config.yaml
num_hidden_layers: 8
num_key_value_heads: 2
norm: "rmsnorm"
parallel_block: false
extras: ["local attention windows", "shifted keys", "gated attention", "exclusive self-attention", "attention sinks", "value embeddings", "a smear gate", "an embedding shortcut", "capped logits"]
init: "orth"
init_std_o: 0.00779
lr_head: 0.00707
decay_shape: "cos"
final_lr_fraction: 0.0
doc_mask: true
train_tokens: 167700000
max_steps: 5705
Each number is 128 + 32 x the weight over the matrix's rms, rounded and kept within 0 to 255. Layers, rows and columns count from 0.

# layer 2 MLP down (transposed), 1280x256, rms 0.0735, rows 741-751, columns 128-191
[[180 125 140 121 134  92 126 104 126 129 198  81 128  63 144 126 110 127 135 150 138  66 153  94 170 119  93  89 155  85 120 159  82 137 115  87 122 107  91  66 131 109 135 107 164 134 143 118 147  76 103 169 132  82 136 137 171 113  80 153 147 106  81  66]
 [ 69 196 116 124 145 127 137  94 142 144 161  89 104  95 113 132  96 142 119 102 118 114 140 103 141 111 107 129 140 112 130 176  66 160 130 125 179 117 115 109 119 166 107 106  65 130 165 102 137 127 141 162 146 130 137 129 150 128  42 178 102 129 126 118]
 [ 90 111 133 152 148 150 203  87 127 130 187 106 148  98 193  93  78 118 214 146  86 108 112 137 173 135 103 173 127 106 165 136 114 169 154 176 178 113 148 137 138  85  47 143 116 114 126 117 149 155 122 125 160  97 137 119 151 105  87 164 125 149 123 116]
 [150  77  96 148 104 179 132  90 153  70 135 120 174 195 107 127 138 105  76 154  90 110  66 112  72 126 123 152 111 147 229 101  77  92 134  43 105 163  83 135 101 149 156 133 125  96 127 153 126  99 170 111 140 167 165 161  90 123 153 144  47 183  79 165]
 [153 164 137 113 131 166 104 138 158 148  52 152 131  98  85 151 189  76 200  73  72 146 142  92  84 135 107 136 141  93 110 135 168 130  68 151 164 109 195 121 153  67 135 135  94 155 175  88 150 120 111 163 159 149 145 118 156 105  90 120 121 115 152 112]
 [ 91 108 116 160 160 156 153 103 127  82 130 160  98 196 154 129 162  65 172 110 132  80 184  97 135 110 168 165 101 139 150 159 118 166 133  93 113 127  91 177 174  97  86 132 137 117 122 117 157 114  67 148 153 117 112  97 149  79 110 197 135  97 131 133]
 [101 106 138  62 170 203 124 146  81 127 133 111 111  87  78 158 112 106  82 150 113  89 151 143  85 113  86  86  80 114  84 125 161  99 137  92 128 112 160 125 149 176 111 149 138  95 159 172  99  59  96 106  98 135 137 159 112 209 128 128 117 113 110  80]
 [175 110 149  76 104 128 164 148 130 135 127  94 182 148 143  67 122 107 114 152 125 135 180 149 129 120 136 132 156 140 151 160 117  80 129 132 114 125 107 189 105  74 111 133 113 145 167 136  95 117 123 151 134 146 160 125 102  94 105 119 146 152 129  78]
 [ 94  88 139  98 136 110 166 146 159 101  95 115 113  84 107 107 133 128 129 117 146 133  69 155 135 106 115 154  97  91  69 133 130  94 121 128  87 105 151  66 108 136 119 117 142 202 159 148 114 108 133 161 130  84 151 127 119 206 176 184 150 132 173 111]
 [159 152 116 147 164 169 110 142 164 121  66  88 128 138 119 116 119 120 150 164 104 149 159 143 130  94  89 160  94 102 148 100 109 138 174 109 131 139 136  81 135 176  97 134 140  95  97 154 145  89 123 174 170 156 120 139  96 182 110 122 168 211  81 126]
 [ 84 150 113 181 164 139 123 144 165 104  83 141 145 184 117 111  91  92 178 125 179 146 162 110 162 162 138  79  90 127 104 117 130  76 140 161 144 125 179 120 113 102 146 122 159 117 153 141 118 123 186 100 147  41 172  79 130 163 136 155 162  41 124 140]]
# layer 2 MLP up, 1280x256, rms 0.0805, rows 742-751, columns 128-191
[[131 210  93 154 114 123 131 167 135 154 129  87 143 186 136 119  98 145 136 111 175 129 162 110 107 168 114 114 114 123 117 183 106 175 153 104 159 162  84 153 100 117 144 185  79 113 134  97 156  91 147  77  72  90  90  63 154  72 120 116 151  87 123 121]
 [148 152 160 146 148 103 191 146 170 118 108 184 137 146 166 107 105 133 123 107 108 122 173 110 106 133 129 134 141 139 126 102 119  91 113  76 119  99 154 112  93 173 151 112 109  51 147 159 144 120 154 122 116  65 105 114 117  84 156 174 129 133 122 151]
 [122  87 203 120  73  78 133 130 130  91 144  74 109 178 121 174 176 168 112 107 163 114 115  86 118 149  96 126  94 113  74 196 169 144 192  77 203 159  99  91  89 141 113  69 116 167 158  99  90 119 162 128 176 155 137 161 133 160 214 206 125 153 152 138]
 [111 124 119 141 111  81 131 122 124 143 114 139  78 176  96 140  96 112 134 129  94 158 125 151 117 165 121 196 124 132 120  90 183 124 140 129 176 129 118 158 172 123 109 121 164 101 179  95 171  98 132 129 110 117  80 181 168 158 129 135 118  84 153 125]
 [136 127 139  99  94  85 105 114 142 166 198 188 110  75 103  96 150 106  94 103 136 129 151 135 174 120 103 134 144  92 139 156  87 120 111  88 171 184 115 116 124 126 159 161 140  98 190 134 144 198 171 147  47  83 106 135 110 129 101 131 111 168 139 115]
 [131 117 146 149 127 112 105 147 203 160 100  93 143 115 122 120 124 142 117 156 105 175 129  90  91 170  90 127 125 105 120 100 115 109  70 145 152  54 170 159  59 124 136  80  86 155  87 132 155 215 142 117 134 150 108 103 128 100 149 114 131 110 120  95]
 [154 138 167 111 120 140 138 121  94 146 154 116 119 115 105  93  82 118 104 138 138 151 138 174 155 115 113 189  91 143  97 136 154  68 119 139 120  73 135 137 123 130 139 108 151  99  89 144 125  97 145 165 105 130 185 104 135 153  73  99 129 117 185 130]
 [119 149 131 153 179 174 160  84 155 181 166 102 110  91 120 153 124 123 121 112 177 151 126 170 147 139 106 134 132  94 165 159 130 151 166 132 159 145  72 128 161  99  94 110 172  76 153 132 189  79  74 165 116 128 165 118  79 135 105 100 121 105 128 137]
 [107  92 176 143 129 127 117 122 122 128 115 146 120  67 116 116 141 182 106 135  70 120  81 118 174 102  86 120 167 129  99 189 121 123 170 123 125 161 136 120  80 108 150 154  89  95 127  85 188 109 137  95 104  81 114 127 114 112 172  94 112 109 146 126]
 [169  79 109 175  80  47 112 132 122 172 109 134  57  67  35 183 110  85  90 104 121 158 150 163 137 125  77  88 160 165 138 158 164 157 226 104 158 141 149 102  96 115 151 145 167  62 103 125  38 154 210  75  98  90 166  91 168 144 102 159 116 186 139 107]]